From a checkpoint of a small transformer trained on Wikipedia: vocabulary 2048.
Each number is 500 + 50 x the weight over its row's rms, rounded and kept within 0 to 999. Layers, rows and columns count from 0. Numbers have three digits each. The size before them is the row's rms in percent of the matrix's.

# layer 3 MLP gate, 256x96, rms 0.259, rows 148-170, columns 0-95
100:426451540467445429539496447592447549481456475471570431478481483548472517541520480512516588579460475545518560509530492473535504448504513399527534542553426537516466509442411440482415527520445600518475498517513510502518433504473492499514305591488495484547497541365424502493465568544470528533
101:586560476443500511493443587514520546481522435600477453516565509500506490467496592510437430446495489494526507596439459545484507495449484519452526530539455494423425486460469389517597526568455495473489526642537491488423520554500547425470482506583607523511490613584488499509549500560546537573
087:476475478443420487486568570498491439373496513553498530534438492486471431493521533477526489437493422517483628499533546498511503487467516455533438453477434479497549476481549502528366576399478470507399482468504506541537475467476531461476554487632418489526459443419472598463459474542611562538
088:453408487483448527545508428463544481450600532461549517509449493528541574543554513515526558450507527483582515492545590488448505458550457522470459496526500421404438465533518553513584462528570516545564432419554544435434610478576523550525453534516496395606415523428453526417500480479467489526
088:483450497433508576471461506526548521513542507487464500470507545476552413540488499595478487489482562399504467419519569534437421431508401485517455525543540548560479606547466424484428520457397441547511471465525506425593543449445508518434496427502483424517569492398463523561626477530551511495
094:520543516576469485618545494523448434410527538491512478576444424531490550555520495520565630459475482525388469456518511508446452476551517520522576471447420528390502500585548425460481541550514499431539402452480479426492525417509535459509484539466447527561540391564473503467515528538470472430
102:440486651604547515549487503584433412479537528526488625525533510479577515463465474449497394511519501463547457493485532502504476497429519529532526462535498587582411513444552578472493500473417491524460548534464532507522466584538406502500441495462558425534514554444553581489491584425514475521
096:460642532569421440478464531474517536569542492533571528397526488447483575493604491459524415476485442580574580429525507499499547463607471622481489471438477481528433549495496574447540510527530463468526535520549586467508495548510505552460492553458518390555517472502534484502574449424491508483
095:479472505469492525451518456532550597425509523492403529450548569477413491473466500456481616416570471494494469494514535462453585577449568503526510441452516512423563431508560505435510463534505538500541535523462486549448527486540657364483481513506472597536468475486512635547473529499457514495
094:478447475475498505503502498544516504476503534548515559529466461427469485591474449535406433576500571512475559481617403481469483580511434546418526467464470452569428474562504514563513394586409449543575506626470458473497558499517553538427552479516504451480445446440481401547564497514521525541
099:487503543414459606454510465492523426425531462449522450462537542401462640468469455448525562611498467472453500530526536481529447525507509483466488536465469449519498417542522553532492485491525620518456526522491416480426433498580447450501456556489537497512492448524570593496487440506470550653
096:460514489496462355465409458574451482468528408502518462437531531491541546484506475457460514512528560541524475487472447526493371509480495466558488518515584633530590478496528520522501521459550499478547464488473515511405566468448547406537444593470513412517378489570545432504525411508476524443
097:491444583364438515488457510510494433545460456517473467544513575568501373433573513471521481548516575494463502529573493562464501518529546493551481600444512559518546438446466400448476486418477524484502414547416447470548534457477418520466544512429520524497525475512446566518502562517509360467
118:451443536564515544491512598494456441468504563519502467459589547540495428610446543497572496405403517586503500429462472567561564534486550570529503518510602529473509536547465500553454603555517498511458480492421529462516610544471552503513538541533533504475483560516504550513482498548592410607
105:471526568598485506568562504570397470475542430461446546489530458471426473501463351499522439433487518520480510440476425499385489439538481520482541614501520436498419442483536484567497513524547567536552465563509489429477566430427447527483461547421514465441514511556530539441453499534574469452
100:441560482500563499530474514558504493553526534532499470471533473594433476530549510385545428475538404492458498524487451504447460462530424454464553414485382492490491473446408531535528387496479513524486464613495551539536559561479452550438419487569499459573416416382510476498493460573488523489
098:516478448508430496492508539459495538580533458543451500465474514547382430416472454576507531414569517495332480487524473510477428497467548517535551408561526518453638518413556559519414558543529531479454531470524465562485551445555564502511468465520487456494452542480570473457507422520504561440
110:518465559520532544469606525497522389437525426460495483446499438498511476527482470481490514585540610454530455528470603530572478495538588513537543594524509506560492417511567456505450400505473493479491504503535508417479406431491488582581497539413607415501512509495551517439423426509444526505
097:422541513507528539534471540428515495525496402519514550474531506497587458500442517458495531462488529522530545458447455414505489632502551502494444468514551521529583493586384553629555506529463456459495516532439467510517448527556584465572593540524435562410525425586556568469511507485435433487
101:510469561458455511531488516478556437449441393537487533599528448527530477521511415481520439555387483469535480445504447566566374464512454498513491517416376408504469531402459559433525623473520547554565509508493519492567509544506457528526558558510580507513448505528512568436457494555535490513
093:540591606470502389460420471509595506544492505442532561482507516506525498527494581505499502510459450530460476519513535496616425497476602443501495541495504598533481487442470595502586437524502448410588592509537470578478506517573499541480568500478390429530480438493484545436447473552513490437
090:544471514506521558528484418495489473507440513429449613438510464458456515565402451555624425520549441473381502541533507509473517540420496546495582501552457595460433452528474468566578510552541431534490434490531486501519529520479442522551589518469569545578539570545500386504488463499512441477
101:612486524474502600528415529523497527500522511486385520482595505348521431441495552580456478472521536539397549554465461562517528514607411484532474451483508482425522511503389464492521512396543454500506582499532537518485421487389480511552485567544497545476567500537525493465488543488487503529
# layer 3 MLP up, 256x96, rms 0.247, rows 148-170, columns 0-95
098:432579567435500475550455463559472487433564523493500574548664547479485459461554539504459485495506481482451501567460497518437606466475446466466631494543540469466470521492439485418464559432422510560473441546436418543556493479435447478562607496509455427514477488532501462504425514542441517512
100:522491433514510461457515456505565531478560460517528479502474473446601563511442505552498438512502540627435497501467459502551545464486511500424512526515438558503442462506599551532574493525418444428377429465418424371484466544570555515593478483541539535546488546552480533608423502521500500522
098:572489488384477580564574582492483405417563515491507551404454531457515445510568506479492562531555378495496509562399500589531509457462485505459467601516449532534622469495517474480456521444411502452564545501544531513452496521576520449485477503515548527464501467595438527477464470521520414497
098:513493451508509460473533438471633493463544515515561464509528526459510471578500463424556471373604537599540591565515508483521472596488529554500487450561520524515616458562471471566456564486519474516489583507556535475573501509481424512581498474516601594539445476537448497513386483515521511517
103:439534491489401534529504593441483502488574497444468502496563535543422506402489521490504593446529558542448540568533505564510490463537521502486460582521482563467460464515492369531484577536502495590565388465535509522524496562453577533425511395545474482528439554516448533491419494524416584572
099:420378582541561466527558391455555496549504569512499419476523511495532466542491558582508415425394564525479537513486575513515556461510541548500522452467488497490421467462403506494588583441550444543536498541518474503585487513512420493525481428485525502561425530501464386488503496447536425540
101:533480515502487484544493481583421477424517412463464419433528418612518454567478411530474546480501479525387401509507544514428534503517559502553484568486585450501433373540424556511578419516529477450524559538507454475507475476576510461500522487486501531494453492515497535593468418483474491614
109:509465493568558512487547513519483404540447464532535474371480500512547598445525512445511501568528426531565483525485597526508496572459428485430586482545556539540450448521517585501477402575481505444548584513500486407475414534569411547511441610558562452502493454471508564503463479562490500475
098:526454474456503538573429403433521526560468491505559527540504526560460442511574438570420468472478549520403541498508412553484410500511448534422606528498525568465614554635545579528466550575519476461465438532485498522499515491526554525519412433548490446502442505463421482449455521497476457478
094:401545453539501444509492501505516441430488432487524525483558477478520429503551401469528443460516513472528493521488533487510559512473475524441472556524538593504522546580640451524514568421538526607453423520561453507481467556572441530471602561501626494491482547492493547518615601496445486457
094:471458519411523590544485493567525463502554468580538505488503522526465467367470452596524545444532526509452464425530575490510520556507539469499591502513546372490502465533527494539477435518401479508540536538485443540435464489536539423409447579434599442455543510586539564468509503512518595564
094:407532434438487462509449468607448523474590529505452421466491515405581524503515537566486620452610581517440623582487469482522456476517581530490591598556460492464502461505494513480507491474495584461519537504493501528576540516474541565525541441496539450570518434500491543505485510543585477452
093:495420512555456400446487490378530497484498506498469480616448572540488406594496512407563478491421482516509420564519479433526548554577510488507398482463525484582519468471457464445480511472509431529447485599499564498542486495493512415435505537564520579491540401566547594504467440497506489501
101:484531563617593469510458501523499472515506502438529457469471564533530478494418623440544480528549423483523500562505496538407494487516476427544554528488409457577493501424418478483457502516524549530480478514488532457537422518538482478421566476452495424558434487443506512411610479473416432373
100:413397560449461431509511582519466483475472488438514587452528463423461419516522550581543476514502588495481422487493525362542478481455477570414573426508470492399491545507551498479486496557507487535547476519453488555494488520557466476496523485486582414447479593551491489417483510464427568600
102:473421573530512560498496579526433485450591452481454530481560476520475473493493566487579562544541476447471551446525632538510482499514541503584546487434449488476446538615466422450509484346508540546437551543529458579468458480495513534474487546497414571540472500497454454496524501481519577376
102:516602538450535577551471606526504528493550491513550474547497501470511520435454603444481577602571468449460454578491571527536433618508528507572563621459499422507502549545560493557495533445503527408516508526466519494549544551451533519464523422507493447437565475476481473553500466492510438607
107:329552395490520488524521476501491485500475426434518477486517458493513483487526564507506507499420510561581492474503575525493406487600446492404511571513412561541467524465549430516497528438489485523508480576417606389522595457524550462477519511489462425534492522524466554463467522567543499403
114:518513591480503461447445522529477438450486503535471495486567533468474541584395533443481605453473508522471478503521444482473620566406443512534435505462504415439552553481480469423504539501483414541461535471508514487536533552498478578575469419533561442463518529417421500497452576511495515663
099:570489499576459446557577466456529555441414526461499492448502464463536524565507537468506444554630495490589512557493508488577472442550539414645515464477470512524532493442515481480533493460480527471438558491531490511471448600520505518578506461502403484511470485593551503470541555479504501322
095:485605538475479421443457483505514436496510577457471568430525479453497545612484549509498534387533374507500513520482500535465499443378549411427480480529464543480473499463356532513501445556613490524526470496489531503538540512433504511517487516546505503554453560550504562539441504368462467478
090:416525464455541559443432594494531605538507437479549471481413507595478544415495498506599456443470489504551480479497499457451400483559496507464509570550500444369512521511528449491549502523467490561521482527494549501509583438401566475500511555441549467431577382492459472577534526514493572481
101:489436552543513503428491444443488422448512482541487478505432443461478535600436512530516514591421533501491542469525522429491482504566612527462459490594515598502505509459525529399459423540536525575521505549419462472540488489638471494543479453418502446563422511436586449571543464435465511525
# layer 3 MLP down (transposed), 256x96, rms 0.123, rows 148-169, columns 0-95
099:471495564515445514488478550556492498539498479436412615426533542452500500491495492457527574506502533474550560547601547427560450542574482386441501510423450530557526443481424482520475471542407560487543463570519457475457469441478517597520488501434485555600464531460537503469606553460479589418
100:469501560506511446574502505523509579483482498429527559556485533538549519499504424562491491540554515479529582520461509423561528518488451419476599504487521499563569479529643466571358464458489502577471474487435520570471452590511435607477584493475498488451479450539542595403524545522456499538
099:527471418491528469526489562492431433498510508592535449555510577511536424487518592666504478529520435515521509451475482524455390531473531494426535485493436474545519502565534498562462500423475454504523497461583452472552530388384465497551505528485427488496550505488546505438412407503503607530
094:541513541573489455490510467487549452526350526511472557453479544547545438478488469508509502511480524415421497441454301454472532416494507488494438544509443485455488513450471508429449574483465412494514546567484484531401481608521577464475467441463554545391482492511495457509470525559526483549
100:399501410467584476486466556517489503475578572537561507532477572553459436474468467525551440425566533482420506466465538448402425456552557467561388536453532469494495478409483525538487546556447381573467501422466548503541560446426520535442439435511544501508459444579476543485461487501486550500
094:509555550399504501535631572465480556546468455532418478570487474458530460486524421549490522530536458545543616506456527557475509494465448467483528528501515507440514413608480487508505519415498527540487485542475430507428451529504544467461578489547476482499542547412601503596568463533659489493
099:468476540493482499407468568515564435476535506572511478473493559459475556415507457541565458562588443542522565486473491475561427534497502446522559484391521510516466503462542515401521418476550550439486504509481467504501460589433415501577398468424546449493499474500407530565513571580579506612
107:525504646501557485549586505466515592485462520454491563560474485480512471467432440486336567452445612532473416541500540529468487490445460590539464490475459562498529498460473486529546585423487462502420435513408553461537523555471516474403526496463524574534496526505482514553505445539532534571
096:563479455541514550527518551505466492498490463523506477520496571473462499553496452480541527399513527420512493392417490529437437448528438446587482433557453551542478542448634580449436519436523476441550483493549478420503520658477388485467553468443545505481449482496469472534444518470468450594
097:453529565450509545495564516530399484502553485471479490448519554548574502470559538443540519502474567440548450535486572487468573481521535531520452552456446518480508461489651551620447468380495457507498574530482569432559438547549468558516405517491523426542466520647495491560477492470516474457
105:517465623533477529444551526556469468484440474473521489581545542487431594502541491405417505559565514481515562544386512478459376432494550482467443583463519481468467463471452535519499452549464529515423415508536485438470510568411568521559478460582485532570449565472537452505486398518529514549
097:613473522467485568417595386440501433486375520430461478529561444584412407490485478453452534504528495485514427426492529556528488487584504489443413506487478509497525464542510512462488494580462464495542458464442463507447454472483445474473541364521444512484463500406530486432531557487425537488
095:512449422426507505464539585477436472515460542438519473557470518494474565546420485478475501510480440530536550477525544496537462505412583582544538513450447485468488593485552412534632495504558466486412501410444483477489440516478440487527362540472542535533588504480524555549436610546580484498
101:490584503457536496676486511494482548477517552512476443537505473582568479507572479506450462480545415545475578466575497492504415517544532399546517497411476505436537586528485435471538447452463568514445498544550507562536372454561484534508461561484514514432510542452576562423442561526523535508
103:477419569433542562405508496538547433497545541637578495462598531527565505465516494577425510591535474440540425536580533451538534499474486517523489505601499512471474508456531532462531503494461535473467510481549504490480419442469505515525518385405489512525511459518594496537525637446585515455
112:579566570573479583571455509544565511534417498496483552433564465442475599576513558542459486470498443499534530380572497476523517496599478522549463506563525549507510492400487422557462508516528477537503489476488462506499498559553518527473580497459653438520476448592452579431465523441497535527
098:464559528554511437593565590577539505475490467512544570525371480591450501474522521496469439420494543463459507534505553611540495466421469487460524427571558470623543549582580510508463459509535437516541557504537498452518531545448451501583598477555479463543502454555458461462450515451490563503
107:522456486500492475499535549503529469593500457484488521537483439453425477535491499469517447487422480540472534572493560649504385469513431567523554456482443535489421423520531527465496497620528469438487442453493485493586525480480346469444534601438521547515510489503435530524535496466423421595
113:528484490431482444521494481458544571472582501473607471412473513507538498534543464509543421509522480471523512375453490552513515443558498463418545458498472530566460450555445567592413526397523563503462472572411501491468556456492475493565520407569535521494518570599466428521574524542589536450
088:467488401452549420459456457423488501534504541467566557435475551511447580442397574499524546565469561445417469500509433439535529464577472528484427467559467510581545468479490584530416407558519457473474522476422566551499548569586519492529511532489499538439548416541419498498450469526536474568
085:449497360440516549515561489540454528463464467451530476516449473568483493478497461462528440533499580438515526486411561514502476528569393597465442571506456461584488541521547486539547533481482486530502550471477459475494496514568478501503447366530512573458542447665476511469556536585445455572
088:409493585472523412500605568580569539497608477606504456541511545557504478509442592485514602491415400526492486489422610541522528563461594485443490527477473462553538455446563423505513494446450491541524530503572496521508516482512518509507506502557482474552540478409528463456436482433560465518